python train.py --num_hidden_layers=11 --num_attention_heads=6 --norm="layernorm" --rope_fraction=0.25 --optimizer="ademamix" --learning_rate=0.000543 --warmup_steps=242 --final_lr_fraction=0.0 --max_seq_len=1024 --dataset="wikipedia_en"
Each number is 128 + 32 x the weight over its row's rms, rounded and kept within 0 to 255. Layers, rows and columns count from 0. Numbers have three digits each. The size before them is the row's rms in percent of the matrix's.

# layer 6 MLP up, 768x192, rms 0.0639, rows 571-638, columns 0-95
117:112116083129165070156075161107157156117073096160157129137132071167121137103128160121156128133110152068108179131129169131105091122083156136138130121110130202139106105140080098111182097159127174156094131116168141130166179142150144119151105129172086148169115106087071096129048131113141071124
104:165104161129157098131093120181075150103141131098148152144141142155140113190167111114092132123108073098062123158123094126097125117141136121086128124126116113102120092161147104116177084148175132105104142118174146078117099083110167148121147111091097079100089108138134093101142154155111102100
107:068099160117083153111112132115100132171137097118079159098127153182128132121135157049042143183131123109131142149115184092103178124064183101118109056144064171111149132171124118092117129141141142147050126141145090161092143126161125136175184155139084159120190114099161164079149177108100093091
095:095123115118057115152112177114133100161159081079132116120154147164181174147123187123135120160131169123082242165055099125085143172123109088099060114106163080109139147166094081039097133129117111124080111115127169116137158130162087132086148076123097092123168112105142137149098082112174094112
088:094170101107130066121098182155154090166157127123103110127121146132135135071134128110169142182170114171094127145112113087120207133109170109151102126093098047112116099144115129082137193124153128134078175159139122138164138116126099123088141140179150125124111088153148106100145196069155095164
106:166172107163179097133128159175084133172141114111073061121166103063151174110131158132160131148154083139117195098122133123130150138063158095145192123134155052124090152170135124121126148098117133151144164129113134094154097085116089201123147105131100103119114161134108105101108113081150156101
096:053106202138112112109139173111119149107115112060102177100095179178079157211150146115099108098132125095115115122140136160126132141050123078114117099152128132164188100097117134144091142161205186174091156157066123137135173105116134105147085127160122122133123149116078121133167130122123073137
074:136089074143154116108151112113180173121132121145150140088125198136115147141143099143091097090092075167143137075123152167133105164080143095172120108155090140165111093084077074085138100104142181144085107135115112153112123152097120121101150123135070186086093154100072167135144178137088088136
115:135158142160180130160128152091165082115096088150141111062108152183208152143182131109085111139090110138159140110095161138172126140144136197113187095112127127069089139127099127143137136181191142142167137123115111064145127072098082147141089159184146076098121141117103168119089140134138171091
101:147192093141126093134129081118137142117089126165195095136136163101086170146098154100139162159136100166151086139069153117116134131122144101054157099064109142143078153131100150076153048108111132148113172206160134094078176133092121105116122124155090100108143148121073105142160200116129118102
087:140110082107178071123148119175130116130077103091157148167133082119100073071152150127178147138111113138103110102127114149139131117147141103134151155108168090044109118129115116192150179104156132146197158179170156120128127127140129091082177177189096107168102144117121131077094099131100140129
105:116089050109162128158157136118088141112063096160130167127141062086175115134188133075083086114133142138144148125121146133111138116133127125109107135131096120086066112203101131145137143136135073128157116112137123160122097133074080119184169123151141076101133164080149209156173119129115137153
101:052135109104147113144077123160101106123142154167108202148128158126131139125127110146125136129126156134122140077134170126116097142061188100148183111069130099087095119180136154076096115108171088121112110134150101124151134117166107129131157112218115140183058137057122171113139143150134084157
093:061181115129158072131156083149163099163119107144149084127113132063118152140082165116138121135126030106168150112125165084115230143120149148135172072145127093151136140146104141112186094143118113141178078133125112079143157140157080104109160106125109132097169127114106102131128148120181101169
095:141117089116157152126142120118084140134064097140121148173145157110135090101091098090127103157129081209060146101107139057128089108132130167124118132108093128175121117156173128149149122168140053186067111125112162101164106113165095104186224091162132050140155150091071158105094140085199151136
093:117160128120118103120140164151134100179189135063139112119132119133106167112139108146112055092140161159102142133130111116100149188125156072152114071066142105121085139110108124108158175183107108143142122185125133027134118110081125104152126166102148093142068182164157099131027129108141085168
098:098168139169112062203069086097147114125190116118138095110196133089144146058120106116200161188114120136094126106102110089115118114155163091109167143129145115176137127161126100118153163104151159181149162099108140177174103089089133099144066151186106081182179149124107135094074167117160100149
127:094115129154153126199114142119125177159133077138081088112196166121228090119134135142114063124105107107148171122137152081079103145182128135105130139086103110144103152160117067115123123177200170164163130096104133085126144109130154173132080132078065089165099132161145134096145090109149104127
108:178104108119134149112109156073059103184105105123120163165126054083115107109088136175109120144095098121096113141141139134109147132127184141122151093158143103118073087153144097116166066131186130181130138152135077053113098152129143153143097085081063130105128113110127131101163175125152152105
104:114070118149135075132056135101138144135068117155130146125124102138140135084179113165150149208103114109068144091069129074148116137147113160103184160192111132169138111144089078045105113129182110153124158084151102110124102117099098103084145110177099128177111147144165121104130106070123096151
107:144121126158134141129102086095085057128099113109150139098148111095157076123119165107070063177136122128100132106117133066071098124100154233150112125098077162075181181120057130130158155114108144158162087131185094186119109120194118093160074204090122134158123117069138103129144084123162068089
114:113138171192147157145125115135134146150088137083071121075139134189121079185101138069129162148062125155132141125092143173113084135146109093150141152111056062089139158177153122172130092132184120128107150127077112047145040122141176130136130089162088141157121086087121119145085134146149119164
110:106141152139164102134122180134116161132133118073104121075120125167162097096133144134123060144100077113178064107100181093106121118077105157096149140136079138157141142142115149128115131144136134128182123125117076124143140089102151160179125099148061101126108198120190092071143130091124114090
099:107194153165103148188094120167105113117164051150136155058159103153144187165131124103094087088121125106117173099100111146096161088101165092101156135098149157100124163128078127023161159168167162109105096163123197085134135115151170088156076127103061167149127127108187081097149129128166134126
103:124152077097168108163162113092161093103139134127123136114155130154200092098162145070074116177111129165173145155102165073050126109143138080113109094191131136219066097086073102141097148148125146147091136115096088127122057117133138130101154127125086117132096094090120162111145128110164109067
099:118052148190170096093151124080161117092088099128072113128121096169136074089194126120145134145147140182127108101095181165105093134072132144118167091159144101147113123094121129166160118192145183153169155060143110112077100131146102116144147086132057093142088092078140185124070089139088133129
112:107171100162178080097092151072104101138168150177109133138135112115131136130181169151094137144098187168109153118140139064085134123153113091086116090171108098137110136131140150103079148161163126151132193145110112122116130102161126155096150120153102113158167140121027157096063133061139130190
110:094157168209172111165109191106114174131125064143088115159150120146135127108065139075131106148165134094146108061145103119035131164093166109074119136124112131124184098122096151065156091101120091108093126170113122106119110070132119148185159186140098078107099183146138120107168142104100071065
111:111139149144122126177115130130147115093115104101113151106077136126158063029117137111114133129112170093163110173124160105076044113157135104074134089124128132101132184128117099136189115133167067132171120171142185140161157113084157150117111116141155130140155122096113087102123153128133200137
106:090149091150129099103114083098121158118178090142156085088148132112156140091135169133152128130110143198128122113000104159111111121124192135079167066155123135087127141175096090097055082140139157154162132112195146100121108114150157122116138152115078107159150109120137126155085164118127137074
093:107142074105161105138123139054144151110117138108117153132167109135153144096150129142105178138109088165071124155118190090104114190142126095099192124087143105067096157106101175167128119142137133143179131078157152105164128157112150131131111136127136103191149150080149132089069104160116135177
100:116100088074135144076176150130121109140110119088168117088127126128148064111049129096135064100135146140136163127155133064062147171172127142177077111123092074149134082127105160167185088190158122158118118166146127124112102106178092137166081127104057146143141114102086088065108154085119089148
104:072074150158129087141142185148161149114124103148099153140106187119110137165109129132078116164110159150155123151124075145149051170051171148084122095098083143116147115116108114092084111162183148185081202189146145083142183116170134170138188133126073156085148153103157120145122160081121088100
098:109083094192148133132160138143067100106103110176132150159156110155108053065174112109072139142075160117139139180129127060115185138184095137111071134092067127097123120142141120144149082138103099123137165122172126128135099123118086139183107081140130155106118138080136195121130132103098132105
085:113153102070131125131184126108121052079142085123138087151119172138120132130115106102129153119101124123054088099106191138124120149126134106077105160140146115146154144182077063145105133098139117155121171112123094113117136139092079073108146166176058175171105090143164084132121132132164123077
082:081132152088139090134132125092079128126134095144117144113109100128200097095052105091150096053077109083121071131146140126109117193104192119154205167168097083121133102130142121120140142148091113096161086132080122127083117146139091191147107137158118187119117177151151132161119129104129174084
112:132082148089160153148078098094143084122065114121181123106185144195157152131122180094131086099141120114110120107111121144120112157129184163113135108119113108123048120148105167111124107184121075134168147145071145102146060107142103088103112123153137082150149171139104216114155103118142117109
103:060072117132167089161107164106082151095069057161148121078096061148095139153138114058080160113096148101144184096111128072139147118099076121135129100168142115109159107113091146127144141136129168139086145116175122131131108143118087123080144075174133145148095138112139157069145128088132084183
078:185098088144218091115105124116117164164183120168140112099156149121103133072177138153133120141135101126087118101130064181104101141165131123135115122148107082197093118201122069142122103128144101136126177139132057132178090082119106140136140152158091168172141086084069202107162132065133152101
112:114115091113167149135149129150166051092149101124060135094141183144180183113133152031127110156094144130130143100096111098128109094165098193111146146135101111106113124128167087144133173162150107146142150136152137150125126168132094204104091122142153103150087144128165105118100167107158097162
121:102128102112178084145107114087093133106165095146049165132172167146067135099185200075058150129087127118109162125084152169063152146095129086080159088136091103137148158116119119096080102150156147119160166157133123117142129132114104169141091118174066117111102179119092109161122114143134113115
097:116110153148113110108118114080112133095080120158097132110099161146103030112113141145099133174145171144124109128107163140075138156110147125131111158206106099050140134178106097118108103109078052107164093159127118131158059152137072157146192145132128135157146149157145174108159112088092116097
100:108128111124120128131110154107113136125095152130103234117131151165163119143108159186153123136126136182205116049091180143068165121069115135084137096110068141135126106101074109103178133170167099121119176141069075119087156103146169093167100115202097134170149133099087118138063114095137094100
080:121175094076107103173076128164107138137111096086132122080178141087118182163080174156122126172083138128095123139099089099070117143163107159176105096135079113097172113175166078121098097126125061159049111121126140140093095152147142102139110072094149125108147168125159151041163121063196111172
094:114117154196164078173090151098152139208153075147087154113123136099140106115189128116113180185087105083088090085161130118082183126083151139098176121125105132119158142102132098140138140152124148130143135145133068100113146070145151161069112111098115142130139140118109154107167112112169121119
099:154084118144163120137113144070090097086159144101142127133120105100137070142118099142124159148110143121075149122128140121105098132074184183073135066115114118132096123156110057114102156146178084132111154134125119161110130094101087118124137150187129095167113131133102175134128141076121117113
112:121122102138189140145162151191113170119130143122110151091116099178081106064126148055130115129113152105159162040095189149154139126063161147095119104126129161181137151135065131203153134135149153121153091130130088099151098142104100091123089113181133145199181162083138182168090120088119059128
101:125135077160147094101132085095138110154109125110120137179200159078058170160152098072106132147127148136097094130082195075051112148189145083102123103115115047121140100151108123139174116094128140177197160101202107140156141152118192117070138176087126122124139146159135134125134189143131131087
092:097104122088141117136109129110159170130097116145117128126076134109180103108124119137111139086095172116153180116086154075127124081162143094129159146133151102151140164136130116154126101115129138145124101192123059068150059123102105102105157143167106101167208144121079147074070076139117156115
091:126141107179135109140160156120116149162094102153118134160096050176162105102090155056154159123137164112113170079134168108083099145102123151055181103130089113157100127127134131141141128130134051088129136170109109115088105116204155124177124184193129042151115167142117138071107154148131120072
083:117163132114197133176134157129123182174083121155087143108204202125114116119073104114167138139125112124083132096072158173158173111111126228158102099080110115100135094196128138143103127152187111126183122135107113130102123123139094167170163186146109079137171097094137100138121113114135170125
101:113140091108164135167117111149110151109115143103144134112131137076133108111101090075122161148159111146080110167048137091104127115107115115095180099145119082143169116144140117122142110098110078168047176138101113105129140078178157073102188168137109111144166130082139165062130157141132135161
110:123120149157133157126139119062098105094183105113161150100173114091114201184134134105158147223073134115162172137096134108094104142110113094077151167120153103080172105149117133131127122143197108187135142116143092124191141122159111124157101194158094142138127103103144154060116112139149050108
109:102119080104140101088162119054109130123084099074117188091154139174180104115101112099107067117134117143128141125097174095146108086160138186074140157133078103128119186094134059060126125173123108113118115122123138135162112100152146140151155177132124136177080175146132159136115108109112123094
082:178141092125102137137132109083117154075107170120171137166136123152114139069135107135098163098104128146125105126138104143073227097139229138124162144135106141100056140158087146078158120134115134119119146106122158080201122134140124156069048168206077131143157142123105105103118125090164044148
105:134113086090127085131183146093101131134131124168073110108186143113161125120092115150106173170114167149127136151062138054127166164167147154133174139096051127124100143129108080121152086124123095150134142167135139142093101149131121150175140074115091057134099101062143154131122127075163149095
115:139070097133150117171107101103147170130090088056176105094110140135086153134136181096148105141124183167120136103140108151093184092125168150165171115104166163145110077141085100103149086153147145156152117119145154070160164103141141124091103198120130086170149193130056177136081139156140096146
111:122109106163082172197119174161117094099116070122156138075094113158153144124174181142152089072130150134154160119072159079112153147075204114173141109078158161158139099145116107096115114150141140159180125132118134129116066133175142138127095098106126110099183169074125175102140113138139119103
103:177133119144153080089097139095145141114094174138155129088186144150141156115121071115161142111152127122082133115086103096140161150151155189147169081157102050143122095157093104120201091134128122131091117182173066107190062133115055093088147130155120082123119196132128202124062068135137114069
116:115099100102133142147101144131139184120107170153170120142150131172057161059116187076098094112116112124083155099095184116152105128080094138136108140156113156091135122096132127115180082119216123120078156127160099128114190086140127116140135123152161138163133132097159158121127151099183077056
119:079167139124147120121118142149139095197107073122085097134172134100152112120129148122106136078098103214116163157054223120129162158103184103080156125128095135132141163126106118065097149163093125137063146155122123129093146177108104102157112083190113120168113120143097083129087140052193108095
085:141109151096129134147155148085075160094141132191079163139098137155177085132132088087117077085081128119096143121112157084170110195141134157133144119099133184153087068143161140153122144125117079121102056146076100163153077175112121095141113083131110171138110053121116070126123127095125120140
098:119079084242154074131120175097104096166111065138111134097128063145086160078119127155118165156120130098175155164101122078070150138083136135094194097072093134144093167137092136086124164146143100129078091166095090059103163121096131081120152152125185090162130125099101120078128145135117115163
114:148114073176108131165124156102135168126132117116046086121218135082035112111140094107086104136161071101140139138124124109088145130094115093155135105134176157109106140106151093084135084189147164140103160148175162104153149148113127143109130087130073108118137183130097103111122119097130081095
077:122138145150162116097165134191130112168191202095103120091141163134081122106149159123080107104140160163146162118121092183101084141142217175100127083174079124150131104176132107118141163100163116132133121184137061091096081105091171128131102092153089074081132127141148177116094112051121135100
099:154112088128126088131064133099136083074106160139115124134137148219117078115084181118081110162104123164116154135084189144098141051071191121123127081174117121104168167171122113119152153168170105117141109108164120113099118075090164121138156178163141129113029113067108128116151126131126147127
105:114087149160146103112137177122113144119140114128066137112174138117168082132151121149098112160134062117089155124106113058086164069101162172116089129051127172088144204164111180097113084192104143120084175088152100172145091083134114118129126151154117093129137123135106135100114129083181100198
104:103113119142117089150071196084109122104167143096181171107171106138176113179167092150110159123149157102122170121079134157107123137153146115132133066112132119096087135153084124171172131203190096168086150134168143114123204146104148148108124135131110136107080126071130118062085119111198145147